config.yaml
num_hidden_layers: 26
hidden_size: 128
num_attention_heads: 2
num_key_value_heads: 2
head_dim: 64
intermediate_size: 384
vocab_size: 2241
hidden_act: "gelu"
norm: "layernorm"
norm_place: "pre"
norm_eps: 1e-05
positions: "learned"
qk_norm: false
attn_scale: 0.125
bias: "all"
tie_word_embeddings: true
parallel_block: false
init: "normal"
init_std_qkv: 0.0218
init_std_o: 0.00302
init_std_up: 0.0218
init_std_down: 0.00302
optimizer: "soap_variant"
learning_rate: 0.0051
lr_mult_o: 1.5
beta1: 0.95
beta2: 0.99
lr_head: 0.0059
max_grad_norm: 1.0
warmup_steps: 200
schedule: "wsd"
decay_fraction: 0.717
decay_shape: "linear"
final_lr_fraction: 0.05
batch_tokens: 16384
max_seq_len: 1024
doc_mask: true
train_tokens: 101300000
max_steps: 6183
dataset: "wikipedia_en"
Each number is 200 + 30 x the weight over its row's rms, rounded and kept within 0 to 999. Layers, rows and columns count from 0. The size before them is the row's rms in percent of the matrix's.

# down: layer 13 MLP down (transposed), 384x128, rms 0.156, rows 41-67, columns 0-127
# up: layer 13 MLP up, 384x128, rms 0.163, rows 42-68, columns 0-127
down41,099,221,218,214,200,182,191,257,238,239,198,208,180,195,254,180,209,127,168,232,178,171,220,218,214,211,224,237,219,187,206,166,178,173,187,170,159,157,217,196,137,182,212,190,177,178,247,179,214,153,131,185,281,158,194,179,176,221,175,199,205,170,193,209,222,172,198,220,258,202,261,202,214,239,170,186,236,206,170,190,200,204,227,209,165,237,218,237,218,180,185,241,243,277,216,256,193,227,187,226,193,192,215,212,225,221,162,175,198,255,196,182,174,170,202,191,202,172,234,249,164,169,210,200,141,175,243,166,216
up42,107,220,240,267,154,237,166,177,173,233,176,193,162,245,195,245,185,200,217,195,216,201,190,195,228,194,210,220,229,182,205,200,208,194,237,152,155,196,203,229,196,219,195,199,205,197,197,218,253,185,205,226,210,203,223,186,243,163,205,228,221,210,212,232,126,231,270,242,219,163,178,198,234,203,167,191,180,179,208,212,240,214,219,251,197,172,276,223,154,205,145,229,195,245,202,252,212,155,202,142,167,163,189,160,274,201,172,162,220,180,181,215,199,168,207,235,210,205,213,189,249,156,181,201,173,239,134,210,177
down42,112,174,189,160,145,196,213,265,165,188,238,241,257,205,230,162,181,150,188,161,206,234,236,274,211,236,202,212,192,169,218,165,168,218,189,203,189,186,188,218,182,162,248,188,168,177,202,182,177,193,198,206,226,152,250,175,207,143,192,184,201,194,204,195,191,233,157,247,259,167,234,194,200,204,211,199,223,159,185,244,242,218,139,204,163,226,182,150,193,157,220,205,139,230,218,229,147,216,222,212,244,185,207,158,210,228,183,239,194,120,185,244,201,252,221,208,193,198,214,184,217,230,224,194,187,170,190,197,198
up43,112,173,225,185,156,178,234,165,242,191,253,208,255,221,189,192,258,223,203,177,211,187,201,229,204,219,230,196,216,198,160,222,185,173,181,190,189,177,281,238,218,214,244,156,189,190,194,207,205,162,127,185,185,204,233,243,243,86,174,205,209,239,186,235,207,198,189,178,148,184,221,253,185,133,204,155,176,223,188,210,202,168,192,225,205,223,181,176,181,225,178,228,235,237,199,236,187,174,195,198,235,187,189,192,213,221,204,200,215,144,220,187,224,192,213,175,202,253,202,190,250,232,217,203,240,139,206,157,169
down43,112,227,213,184,218,213,218,172,200,191,202,142,218,182,137,204,172,214,133,187,235,189,254,186,179,170,238,204,214,212,229,180,212,180,236,185,185,239,186,197,244,191,186,142,113,174,173,173,157,182,232,234,207,248,203,189,203,221,196,226,173,187,245,231,238,185,133,216,183,205,155,223,164,206,223,212,244,225,234,236,238,130,187,231,206,188,209,170,156,171,204,207,201,168,156,216,177,221,185,119,216,209,191,158,233,165,222,266,191,229,162,237,187,200,229,230,195,204,184,190,197,223,215,189,186,188,175,233,164
up44,099,187,260,276,211,209,211,166,196,191,198,260,190,152,239,227,206,177,188,192,159,209,212,171,177,215,180,186,236,156,209,151,140,192,196,169,215,208,146,205,194,184,218,229,216,187,272,226,176,201,211,206,218,214,239,207,188,227,176,185,210,231,217,187,149,253,213,272,199,176,248,189,180,157,231,148,190,163,239,237,221,193,166,213,205,235,212,199,193,213,236,243,188,138,215,227,170,194,223,190,257,182,163,160,202,179,173,164,212,235,199,227,164,148,216,220,192,140,214,203,220,174,186,194,186,174,238,140,190
down44,082,211,203,218,214,166,182,144,194,207,198,222,179,217,237,181,197,178,215,179,142,216,185,196,223,174,130,196,194,205,265,309,214,193,198,220,223,164,198,223,160,211,265,225,222,153,236,140,163,194,187,176,157,246,149,254,265,172,220,268,219,152,179,220,219,204,161,213,166,216,177,190,191,168,199,208,190,174,198,197,172,232,220,191,213,218,218,174,193,184,166,190,208,193,201,231,196,231,182,254,201,229,179,207,178,167,185,202,211,177,233,179,207,201,174,198,199,248,143,194,240,182,230,251,230,235,164,185,211
up45,095,178,226,195,180,147,188,254,237,213,202,214,224,168,207,234,194,216,202,174,192,215,218,194,205,155,201,199,204,140,179,184,233,188,181,246,157,220,192,129,230,192,216,226,160,240,166,137,209,231,192,197,218,158,201,230,187,209,236,228,247,160,155,253,211,161,219,126,219,217,203,267,185,180,211,179,201,131,207,233,189,216,204,201,226,143,215,209,164,211,201,216,181,177,191,190,175,244,197,188,201,215,249,171,140,204,155,159,168,151,234,179,202,265,228,188,200,141,252,198,207,190,222,180,225,195,202,205,197
down45,093,203,195,196,150,188,236,210,236,169,176,186,219,202,204,177,188,194,197,172,198,155,157,207,140,229,160,178,181,158,137,207,185,145,225,183,216,180,217,172,188,208,208,185,177,194,178,213,190,174,202,238,141,171,170,262,194,174,194,184,209,207,227,208,169,204,194,202,194,186,157,291,187,202,189,219,201,194,207,230,205,215,180,251,218,226,195,192,237,193,184,189,214,158,237,207,161,266,162,238,247,234,144,182,191,202,166,171,142,237,161,110,200,251,205,198,231,260,231,182,219,207,181,226,147,219,214,230,215
up46,096,181,213,180,188,176,163,170,176,206,173,228,148,175,179,212,204,148,146,150,142,256,167,222,186,156,226,195,155,201,230,260,227,249,205,197,244,232,194,174,214,226,240,209,219,211,247,158,182,189,173,218,178,208,206,207,200,176,184,175,208,163,170,250,160,170,184,155,271,174,181,215,163,172,204,193,263,196,164,225,185,208,177,212,238,177,173,209,224,235,201,182,223,198,183,189,218,234,164,270,210,222,208,236,196,177,205,202,220,178,268,181,180,223,191,212,235,238,217,171,213,235,194,168,251,214,167,154,156
down46,089,177,200,151,218,212,266,180,214,167,247,212,226,216,180,193,209,213,213,256,172,200,164,183,235,205,211,171,198,210,151,195,198,197,233,187,200,167,218,203,211,176,179,241,223,175,175,145,226,202,161,189,165,160,196,195,139,160,243,223,199,224,219,197,224,225,231,198,142,231,182,122,230,234,180,224,138,188,170,218,189,205,209,205,142,220,226,274,168,204,160,222,206,167,228,234,191,205,212,188,206,159,222,207,148,210,208,201,239,248,172,226,172,196,180,222,194,178,212,164,171,123,167,187,223,158,207,213,270
up47,095,188,251,206,212,171,212,190,228,229,193,153,208,174,193,212,186,233,182,225,177,197,223,240,181,207,185,236,203,231,195,195,167,219,220,177,201,169,175,204,179,168,210,193,163,135,236,128,265,194,170,219,169,186,189,150,186,197,192,139,179,201,212,204,238,188,183,231,238,205,175,211,239,250,255,171,154,248,215,206,220,198,158,160,191,173,195,122,204,213,202,244,165,156,186,223,235,160,219,199,191,214,233,160,177,237,267,210,173,226,230,208,217,206,219,214,177,188,186,134,185,237,256,193,167,161,254,223,226
down47,082,240,153,244,207,189,182,200,169,168,226,217,241,230,208,183,190,205,204,152,260,114,175,174,239,215,143,162,180,236,191,228,228,228,231,240,226,218,250,214,236,185,180,246,230,201,123,234,204,200,205,179,256,240,213,241,198,214,221,175,235,224,174,220,195,207,199,159,254,201,207,156,206,203,168,217,224,178,178,220,222,182,260,230,221,206,188,228,221,219,178,161,235,206,232,227,175,198,168,205,135,199,227,238,234,138,179,208,187,252,166,229,176,230,180,208,190,177,177,222,220,193,210,248,218,187,209,190,178
up48,115,212,226,201,194,231,189,149,231,229,208,191,243,207,207,246,188,194,250,228,229,184,223,171,208,205,226,193,204,187,207,217,210,176,182,230,220,183,192,154,246,201,217,200,184,168,141,221,187,276,230,227,137,218,191,204,183,191,200,225,216,197,165,185,254,155,119,192,175,219,182,217,179,153,261,210,196,232,240,219,148,214,207,180,188,189,189,160,214,239,214,245,156,193,165,218,170,227,217,194,236,247,201,151,237,206,169,222,293,174,181,192,229,165,264,182,202,172,229,196,198,214,147,201,177,193,214,152,213
down48,112,180,193,251,163,162,218,195,222,198,212,229,251,211,165,227,179,219,229,196,203,224,229,179,188,174,167,242,236,177,190,177,229,160,196,219,200,178,157,176,200,153,203,198,156,176,199,246,191,163,220,226,170,193,189,206,184,207,188,198,223,225,171,221,261,170,189,187,199,156,221,184,214,182,199,207,222,243,193,205,184,115,182,170,180,124,189,195,226,156,198,219,96,192,220,207,229,171,199,251,177,209,276,164,215,158,206,209,213,199,166,228,166,213,208,163,214,188,205,163,173,168,145,194,183,139,194,133,205
up49,104,203,165,191,239,223,208,178,140,198,162,154,162,221,194,234,213,208,204,167,189,208,188,242,258,222,179,169,247,238,177,188,140,229,195,168,146,195,208,243,234,257,140,248,202,240,177,212,217,197,160,203,177,208,248,225,151,142,187,180,198,233,226,237,167,215,204,216,205,160,194,228,190,215,215,216,224,245,194,196,213,173,177,131,237,187,196,169,231,195,240,152,175,194,182,170,240,175,197,236,203,191,169,173,222,164,195,225,200,233,252,154,210,179,217,193,214,230,200,247,231,178,202,251,208,157,244,189,158
down49,104,176,205,172,216,218,208,196,215,141,160,182,167,189,188,265,203,228,229,214,191,172,151,140,212,198,214,245,216,179,181,203,239,186,208,171,229,193,172,169,260,195,144,215,203,207,203,288,235,161,175,172,184,204,253,231,193,206,161,180,162,222,217,200,196,198,199,220,229,205,266,216,179,146,181,228,233,220,159,213,259,153,185,192,189,225,233,251,132,171,248,245,196,236,225,198,218,216,254,196,174,213,172,161,228,155,182,177,204,213,219,187,208,157,224,187,191,209,267,189,205,185,228,236,200,204,224,216,200
up50,109,191,238,182,165,207,262,210,183,199,236,215,243,185,225,185,225,227,161,215,174,212,222,234,220,213,203,259,200,200,190,152,191,206,129,214,167,215,191,207,129,180,108,161,190,179,184,194,221,221,143,150,258,213,182,239,195,211,215,208,201,177,213,235,201,225,153,210,171,218,262,183,217,167,198,208,230,218,194,204,249,221,198,200,198,199,248,177,233,209,156,270,190,193,211,172,160,176,241,179,153,230,188,171,251,193,217,197,184,212,231,220,186,240,236,242,202,192,190,254,237,183,172,223,195,144,218,178,187
down50,104,209,225,189,161,229,207,173,216,217,191,169,204,224,185,177,200,146,226,179,216,238,217,127,169,230,164,179,189,173,212,228,188,183,223,154,148,230,245,211,166,179,170,166,219,244,179,228,193,210,163,197,181,193,181,241,169,228,176,203,230,172,202,213,217,103,202,181,208,196,195,182,231,185,224,176,162,202,230,157,149,254,183,224,232,250,213,259,214,241,211,218,218,199,137,151,168,194,205,227,191,154,239,157,215,211,203,214,176,168,197,202,201,216,153,249,159,188,164,207,225,149,129,192,174,214,180,182,179
up51,096,230,177,294,209,244,242,169,180,214,188,162,226,261,195,232,181,186,204,187,230,211,210,199,204,188,210,199,211,169,233,207,213,243,184,164,189,205,222,244,225,241,203,213,177,201,151,211,177,232,190,225,210,180,173,222,191,182,171,224,195,132,179,218,162,180,184,180,203,184,248,254,154,196,206,197,213,164,191,279,156,199,228,239,156,239,198,176,210,166,183,215,198,219,163,177,151,231,249,202,212,178,174,186,201,156,171,221,221,187,227,186,150,257,158,146,159,201,191,147,211,206,209,213,228,180,251,158,155
down51,102,180,183,204,186,175,230,156,174,225,213,236,240,219,246,221,274,235,192,216,178,173,211,176,239,233,259,182,257,196,204,135,178,209,180,205,205,179,241,169,229,167,221,227,166,193,193,223,151,243,213,212,190,186,176,210,219,147,179,194,186,200,166,222,221,199,225,197,152,227,196,251,205,211,243,178,226,204,207,210,156,144,206,251,232,222,200,185,234,137,211,221,217,196,234,215,216,144,197,197,222,166,215,207,251,144,229,238,217,152,246,236,234,164,209,187,254,186,225,183,196,194,258,223,178,157,181,217,172
up52,090,173,232,283,222,211,129,210,179,228,229,163,210,159,211,208,182,220,197,116,252,201,170,233,179,245,271,182,199,226,226,133,224,238,180,193,150,206,206,185,198,153,189,169,179,179,200,195,216,218,213,219,234,235,260,202,233,205,180,187,243,213,231,223,209,202,244,161,184,206,203,219,248,229,247,208,225,217,154,203,199,273,194,220,201,160,188,197,188,172,215,230,168,189,186,218,196,207,188,211,217,172,223,190,214,210,193,244,191,239,205,212,183,211,234,214,212,170,235,277,180,263,217,228,198,184,223,167,213
down52,072,230,182,214,178,143,199,197,222,164,188,177,211,196,228,254,176,234,244,251,219,167,206,211,244,179,203,153,186,185,165,223,189,170,221,280,187,217,200,170,181,236,258,224,234,214,205,213,229,220,226,186,210,225,169,192,247,253,203,209,222,210,166,231,260,251,220,226,173,209,240,198,184,192,138,251,211,179,204,187,140,189,241,174,181,230,236,190,195,219,189,218,192,177,201,177,236,201,204,208,231,219,218,244,169,185,223,190,195,197,175,218,214,201,204,197,176,232,158,170,176,159,271,209,161,245,137,265,160
up53,117,210,200,197,202,121,157,185,230,206,241,228,136,162,190,220,202,174,216,177,224,201,174,189,214,157,246,174,217,185,211,234,182,221,255,196,228,156,180,201,197,180,146,208,219,171,220,233,200,231,190,175,179,157,214,264,171,138,190,190,183,224,227,187,194,242,185,140,174,196,244,234,226,166,204,221,186,196,153,219,200,245,187,174,209,237,197,224,221,222,112,179,165,156,218,170,199,226,227,195,214,221,215,246,182,178,226,200,199,215,138,196,187,151,142,215,192,186,194,203,197,285,203,192,180,215,161,230,183
down53,126,185,142,246,174,208,203,183,226,230,199,218,144,230,199,201,151,164,180,235,208,222,255,221,169,207,117,229,226,196,171,220,192,182,170,196,212,138,213,182,235,198,226,197,168,269,192,159,193,181,207,150,253,217,202,218,221,224,238,194,188,210,200,234,174,184,215,234,212,198,194,191,191,218,182,223,198,197,212,211,201,227,205,240,121,153,185,240,234,214,181,274,182,220,114,196,180,162,169,197,205,239,207,156,265,163,197,195,205,182,209,187,186,181,249,185,211,189,178,249,199,181,239,152,210,167,202,208,181
up54,101,179,225,219,186,132,215,228,245,168,174,138,244,184,160,196,157,189,199,220,192,199,215,201,163,171,205,212,216,220,212,186,232,218,172,199,168,207,227,234,275,152,168,160,213,214,218,226,175,208,152,203,180,219,243,240,167,188,225,243,223,156,201,241,157,186,211,201,241,193,168,165,228,200,148,250,221,193,204,193,194,178,192,160,140,222,162,184,242,250,194,155,178,179,173,169,182,235,188,180,165,182,175,249,243,207,214,181,205,218,210,235,162,175,185,139,223,167,227,198,159,159,257,175,215,175,176,231,205
down54,105,194,191,186,148,131,244,190,214,177,193,195,182,223,190,166,168,182,173,216,225,272,191,241,192,167,189,243,208,219,181,150,191,192,167,181,142,206,184,195,188,156,172,204,219,153,219,179,188,282,194,213,191,241,191,181,255,180,218,177,201,209,249,212,184,154,188,229,227,214,189,201,210,156,162,266,149,172,243,245,239,208,195,236,246,210,196,202,188,208,203,140,213,260,193,214,167,193,216,196,170,193,243,199,211,220,207,187,248,268,198,185,206,170,185,167,190,186,150,158,197,192,252,222,225,222,211,224,154
up55,093,196,198,250,228,254,208,214,208,243,179,148,201,254,172,205,198,216,173,229,154,180,180,197,205,146,160,115,222,239,256,224,185,160,196,235,231,216,133,204,208,199,225,194,205,201,181,212,175,218,131,225,158,208,225,194,204,212,245,253,146,150,167,163,243,190,198,203,222,179,177,205,175,174,196,168,219,242,193,166,196,182,195,243,206,151,229,153,216,192,165,191,204,171,204,198,178,160,183,215,232,187,121,216,220,155,219,234,214,165,165,195,205,185,158,201,200,229,210,257,213,198,165,196,223,201,196,186,241
down55,084,235,172,196,205,228,195,181,197,240,198,150,146,206,189,128,246,158,167,199,233,213,165,193,208,194,226,185,185,208,177,274,203,210,211,163,264,211,220,215,216,188,229,195,212,221,226,139,213,184,209,185,229,211,184,226,246,208,174,197,219,211,237,236,168,211,181,221,182,157,184,205,184,211,224,179,157,216,207,165,178,223,152,191,159,214,152,165,249,192,213,159,264,189,251,227,194,149,189,197,169,196,213,186,175,248,251,116,162,193,205,258,244,201,180,158,152,235,197,205,191,224,164,203,202,212,163,221,221
up56,092,241,193,244,176,223,159,246,188,193,187,183,251,209,199,223,181,175,153,195,170,226,195,162,161,163,175,255,191,216,177,223,157,210,165,207,225,210,189,181,163,270,203,159,219,188,176,197,226,254,192,214,165,215,192,222,145,179,184,230,189,182,234,207,180,219,194,178,161,180,193,217,180,200,216,168,253,160,203,179,208,199,187,227,175,204,245,160,196,138,182,196,216,194,205,202,168,180,245,236,152,267,261,225,172,220,197,127,120,198,227,194,196,207,283,192,211,224,212,219,200,198,246,159,202,232,187,189,196
down56,101,179,216,232,186,193,222,218,196,193,177,193,260,147,199,182,233,245,146,175,197,161,272,239,249,200,179,209,240,203,166,175,191,198,208,248,213,266,211,173,196,237,212,203,191,222,147,269,179,189,236,245,143,230,200,213,142,168,235,220,200,147,234,175,156,200,150,193,206,211,161,175,229,176,215,188,246,180,188,224,237,220,206,234,179,200,245,257,216,221,192,201,140,184,212,223,176,219,182,209,190,189,234,144,168,200,214,256,213,195,172,192,177,203,225,236,197,206,220,224,209,190,213,156,205,157,214,148,201
up57,099,190,176,198,211,215,157,206,216,207,157,212,160,200,264,206,224,205,185,233,257,168,169,165,192,186,179,209,147,170,257,171,220,202,204,253,146,190,225,187,218,185,175,208,212,192,208,174,248,169,173,199,243,227,230,225,207,215,197,220,222,221,212,217,196,172,218,173,189,201,230,225,121,220,177,228,216,134,251,253,208,183,195,223,171,229,270,215,193,136,171,161,208,187,204,225,185,185,170,186,178,190,188,153,169,177,223,122,196,210,196,167,190,201,229,227,203,135,240,200,280,167,237,197,209,223,225,211,203
down57,100,254,206,289,202,222,224,188,141,206,138,181,170,260,191,173,147,172,210,212,168,176,179,176,201,211,167,228,147,219,182,215,220,195,199,216,239,194,198,190,220,167,184,273,163,205,167,225,205,226,205,213,211,212,180,216,222,203,196,257,183,165,239,204,182,209,216,189,190,202,218,246,162,237,200,219,218,188,233,213,203,201,179,228,198,168,133,210,198,260,195,208,194,149,194,216,191,223,215,193,196,244,218,162,195,160,209,211,173,208,125,262,179,182,222,202,191,280,145,216,211,202,175,163,155,236,196,193,157
up58,093,184,195,245,206,211,142,180,233,204,183,159,182,239,161,181,165,191,197,218,219,208,199,244,244,195,236,172,219,212,209,218,232,192,183,242,209,202,224,167,236,192,208,236,159,192,219,201,242,214,182,184,224,207,172,245,159,154,209,154,208,173,180,180,238,243,184,187,214,166,135,233,172,194,164,241,253,185,186,184,217,166,235,192,160,187,230,151,177,210,275,229,193,210,181,226,211,144,193,221,186,190,268,199,201,203,191,192,188,127,215,174,229,179,205,199,115,226,186,186,165,232,251,201,234,211,244,234,245
down58,100,234,166,142,179,212,215,222,213,236,158,192,193,238,250,207,220,225,147,194,161,189,179,219,199,249,203,235,190,152,166,204,228,166,200,218,245,177,164,199,181,199,129,237,155,220,196,211,249,249,184,216,220,164,183,199,231,209,210,180,139,278,184,243,189,234,219,224,148,186,201,230,232,212,196,237,208,164,154,198,241,207,197,178,229,195,193,217,142,211,204,195,214,228,246,258,195,186,226,212,179,168,220,262,217,216,227,180,226,220,212,229,170,212,202,126,216,156,233,228,182,228,196,158,209,171,186,208,229
up59,085,242,234,189,203,215,182,199,220,161,172,225,190,166,185,162,163,154,197,206,262,175,193,214,240,147,185,164,175,154,255,194,187,218,201,184,178,210,162,169,162,157,285,128,164,220,223,241,153,227,190,149,213,143,189,206,175,197,219,201,257,250,181,256,211,160,205,156,224,178,192,195,194,181,189,215,215,184,263,204,192,188,216,278,194,185,197,201,204,157,163,203,221,176,206,197,153,200,170,255,218,196,261,182,237,207,220,228,205,153,191,248,215,211,204,211,207,187,240,225,210,190,187,196,196,212,201,203,182
down59,083,201,133,183,220,180,197,193,184,223,223,212,215,192,250,252,185,219,107,230,218,196,202,247,194,184,190,178,164,218,187,240,204,169,167,223,179,199,219,198,207,255,189,303,262,214,225,171,261,182,222,227,203,210,180,210,199,204,169,198,245,139,234,131,204,193,194,217,165,189,172,197,193,210,213,192,148,224,193,229,190,211,237,267,203,191,184,193,168,216,191,201,207,266,199,223,244,190,193,146,196,176,240,187,203,202,202,200,185,211,208,137,213,194,203,207,206,191,176,196,151,173,181,247,210,239,137,200,174
up60,102,143,250,210,218,214,162,204,218,206,203,182,191,197,242,138,224,198,206,191,204,219,209,191,158,214,172,219,241,153,211,211,201,136,135,176,205,148,194,191,193,232,159,202,222,224,213,223,166,161,191,138,236,158,183,188,225,188,191,185,159,216,222,212,274,164,182,226,221,141,230,183,198,225,239,172,164,191,192,307,207,216,165,168,202,162,196,228,168,203,217,125,179,162,205,233,221,241,200,195,219,164,170,191,203,190,192,197,234,242,184,222,191,212,197,202,214,160,152,195,201,228,205,233,177,186,223,146,215
down60,094,267,245,236,185,199,150,160,178,219,189,162,260,238,225,238,222,274,220,227,157,165,186,168,166,192,187,182,168,238,210,127,171,230,224,191,195,206,196,214,196,214,201,215,200,190,176,224,192,175,193,198,203,228,229,205,179,231,143,224,151,181,205,195,188,193,250,153,259,192,230,184,209,149,198,261,236,188,170,110,215,269,205,152,188,209,191,215,173,178,185,244,210,194,220,220,217,193,250,179,227,197,242,214,174,214,196,192,180,200,202,202,200,181,201,191,207,255,198,143,222,191,176,150,206,208,207,179,232
up61,103,212,213,175,221,212,215,181,204,189,217,203,166,195,217,174,242,255,131,190,154,231,221,203,212,198,160,255,206,237,220,167,216,213,176,192,185,208,186,219,291,167,178,203,193,243,196,245,187,198,200,179,233,255,246,160,178,185,196,238,191,225,169,169,246,223,187,188,203,193,195,179,144,232,156,202,203,238,143,182,236,166,206,146,185,210,224,267,174,223,207,196,167,170,143,245,196,235,209,187,181,210,242,223,200,191,154,210,203,168,168,185,149,254,170,219,211,180,228,191,263,217,235,217,227,161,193,175,170
down61,106,213,147,230,205,197,238,171,176,224,178,169,258,205,169,220,187,206,174,208,187,237,159,209,248,190,205,242,216,202,236,173,243,193,179,219,215,161,183,161,199,212,196,157,238,180,203,207,161,173,246,195,190,165,246,241,230,266,214,225,168,213,226,207,171,231,191,202,145,236,251,164,177,181,192,228,111,159,183,203,239,210,228,224,152,169,180,188,163,164,212,185,242,180,228,232,181,227,213,175,208,171,215,189,234,162,232,204,173,193,252,202,195,189,180,262,197,180,185,178,259,202,255,183,242,251,215,173,204
up62,096,208,157,191,201,193,205,175,182,190,197,258,147,191,169,210,152,208,166,224,222,208,138,170,224,210,192,231,166,174,187,226,190,173,211,147,162,182,212,213,201,262,190,210,200,243,187,181,263,217,157,225,171,196,179,179,224,229,224,200,213,224,195,248,199,265,244,178,195,191,216,240,178,179,208,245,206,195,154,244,178,202,209,151,143,184,200,245,221,168,170,190,218,199,173,183,203,167,243,204,170,314,205,220,143,243,231,198,201,246,198,174,184,172,201,189,199,191,200,134,190,159,238,199,226,230,195,213,181
down62,098,226,216,211,204,225,195,124,219,139,185,214,184,188,182,239,176,201,205,172,187,166,156,198,181,236,129,196,173,169,171,238,236,187,176,190,238,213,211,190,222,156,177,163,269,178,174,189,177,179,156,205,207,222,163,182,165,207,195,171,216,246,239,207,237,166,232,155,144,205,188,147,269,207,223,188,205,194,202,195,208,171,157,218,192,224,118,249,227,190,184,168,185,192,207,186,225,160,179,276,210,184,237,209,167,213,148,194,209,167,177,236,199,214,187,224,177,186,178,162,220,147,194,196,232,216,169,224,184
up63,100,189,191,184,218,196,189,162,225,223,216,175,225,239,247,195,198,258,225,201,199,192,216,180,200,143,194,236,210,187,174,195,161,191,207,179,161,186,156,248,227,218,206,207,201,204,219,251,233,188,235,178,125,122,205,187,197,155,242,172,227,170,181,205,252,141,203,197,212,199,184,194,174,200,221,197,148,255,182,173,275,220,242,181,219,188,242,206,171,261,196,183,176,170,232,186,194,180,204,229,214,222,238,219,212,198,162,194,160,212,169,177,222,152,175,242,228,190,195,236,236,190,195,169,172,118,241,157,174
down63,095,248,205,242,162,199,188,233,122,220,207,225,202,129,199,209,221,144,247,210,190,248,221,217,227,202,174,208,249,158,234,192,222,221,223,219,235,215,253,159,160,167,213,182,246,220,196,153,220,206,154,208,231,244,176,190,202,220,204,246,201,234,208,186,193,247,213,155,160,281,177,194,173,193,212,163,212,167,218,246,191,170,220,209,214,206,206,165,201,178,203,216,191,191,228,177,188,180,173,178,194,238,185,189,163,205,229,205,173,179,233,237,204,204,266,194,240,219,241,223,217,242,271,143,200,242,204,200,209
up64,088,196,157,213,175,244,167,211,178,173,195,204,197,197,127,189,208,224,245,105,246,193,242,179,195,197,202,236,160,236,218,174,183,211,168,232,185,174,202,178,134,179,247,187,158,184,197,209,211,208,183,172,227,201,184,181,198,191,189,154,191,237,212,180,191,190,153,198,151,146,196,187,212,259,235,224,199,193,197,201,209,169,227,217,216,168,218,215,260,174,212,154,203,157,202,210,151,169,234,183,230,193,174,125,195,181,159,173,179,205,263,237,258,237,181,194,246,225,186,187,175,197,210,192,238,144,199,231,183
down64,078,202,177,186,186,192,207,206,236,184,219,204,179,208,223,212,215,181,219,251,167,164,168,211,183,213,209,150,155,218,184,212,196,142,204,175,280,217,199,215,232,225,196,246,238,263,194,151,178,194,248,182,208,249,203,201,255,175,219,216,191,171,165,241,192,210,223,215,191,218,153,217,207,226,175,230,210,159,212,235,132,217,220,204,251,207,201,211,118,212,167,253,219,192,221,199,231,230,165,209,211,181,174,253,183,187,193,211,202,168,193,195,167,151,169,208,217,227,208,198,193,184,191,200,268,167,109,144,224
up65,103,124,204,168,191,178,165,207,211,265,171,242,185,243,179,180,192,211,198,171,232,190,155,214,217,260,194,162,164,218,204,227,234,179,235,183,165,222,208,209,210,145,162,137,205,232,135,221,244,211,214,164,225,212,195,201,222,170,198,194,209,220,199,202,192,154,212,179,177,157,132,224,192,203,226,219,138,211,231,177,180,156,223,195,200,206,232,184,171,242,200,176,171,206,242,100,221,177,231,199,194,173,211,251,194,221,196,199,250,145,191,222,223,199,235,154,197,231,245,175,192,207,187,194,218,183,207,229,225
down65,091,220,231,221,225,198,200,147,146,202,192,171,179,188,163,179,206,142,221,228,267,193,223,200,177,175,202,177,192,211,198,244,190,236,215,162,222,177,208,194,206,233,157,248,192,132,153,184,170,198,186,220,182,212,228,217,198,253,235,278,206,149,188,239,198,218,156,226,162,180,171,188,179,189,190,202,233,152,170,191,163,217,177,147,180,178,223,128,220,233,179,163,157,225,209,152,231,180,215,191,233,181,199,233,178,253,206,169,227,205,217,193,212,289,214,226,142,194,211,179,188,234,192,186,227,200,213,211,185
up66,091,221,254,196,216,185,215,144,155,189,192,187,272,167,207,197,213,167,169,203,226,211,237,215,145,178,223,215,146,215,126,191,152,166,134,261,175,179,203,228,179,246,178,214,195,219,204,177,194,202,248,174,178,188,195,207,196,187,210,213,191,170,151,228,204,197,139,171,160,207,236,228,270,190,237,212,180,182,236,208,217,198,177,231,209,163,193,206,207,246,195,174,241,259,212,283,265,221,236,170,168,245,210,214,178,218,213,163,185,217,192,187,205,177,182,195,209,175,216,190,225,235,207,246,231,198,219,199,199
down66,087,251,184,270,197,195,154,257,206,203,200,206,180,178,197,211,215,206,209,229,196,219,238,215,255,241,158,206,195,193,217,212,230,175,205,188,225,180,285,157,185,200,162,165,211,197,183,242,199,190,172,221,198,212,217,231,183,165,178,157,228,214,245,167,206,189,132,238,242,203,177,179,250,200,194,192,247,182,179,217,247,187,213,228,225,260,176,207,183,295,189,157,202,170,187,158,186,184,185,226,272,176,187,189,210,173,203,229,193,146,222,211,207,214,240,175,247,206,195,205,157,240,214,159,193,189,164,162,221
up67,086,247,193,211,187,188,181,180,181,211,205,170,195,169,175,216,210,169,216,226,224,226,149,196,185,151,181,202,216,209,194,223,148,185,233,215,200,167,198,202,189,263,196,251,231,195,193,232,208,204,173,221,190,189,214,175,189,207,212,247,147,159,214,225,210,144,206,158,105,216,243,180,175,258,211,212,218,221,153,244,218,228,177,232,190,209,248,178,224,219,140,160,213,192,141,175,228,176,216,246,247,220,166,153,240,207,266,229,189,181,239,182,250,231,161,147,202,220,200,222,171,213,189,203,228,154,213,173,200
down67,094,187,191,217,205,203,172,181,206,207,228,185,214,180,199,194,176,231,174,200,191,191,219,177,280,270,194,184,171,244,128,150,150,196,159,252,171,225,209,255,164,198,156,190,209,194,203,190,222,182,201,227,198,249,192,225,168,170,231,239,225,201,236,274,157,177,203,200,247,198,141,197,229,167,204,204,197,217,152,194,179,157,185,204,202,174,178,161,218,215,207,227,184,200,207,261,258,149,235,201,189,190,181,197,242,208,238,162,148,248,215,162,211,214,261,192,228,189,173,170,246,213,180,189,234,219,186,229,186
up68,100,253,252,212,189,202,165,217,218,239,206,201,187,209,208,266,162,173,174,236,216,166,193,217,216,181,207,211,215,184,186,212,181,211,168,150,202,213,192,187,192,197,221,209,198,145,263,252,211,166,199,211,196,246,164,181,190,230,208,182,242,227,228,215,151,208,157,226,181,236,229,211,259,194,244,245,265,233,200,210,228,239,211,197,152,211,202,200,192,214,246,188,139,154,233,126,171,161,208,184,191,209,206,159,191,236,189,270,141,165,206,239,227,222,152,203,174,210,224,224,209,202,211,145,240,229,215,204,218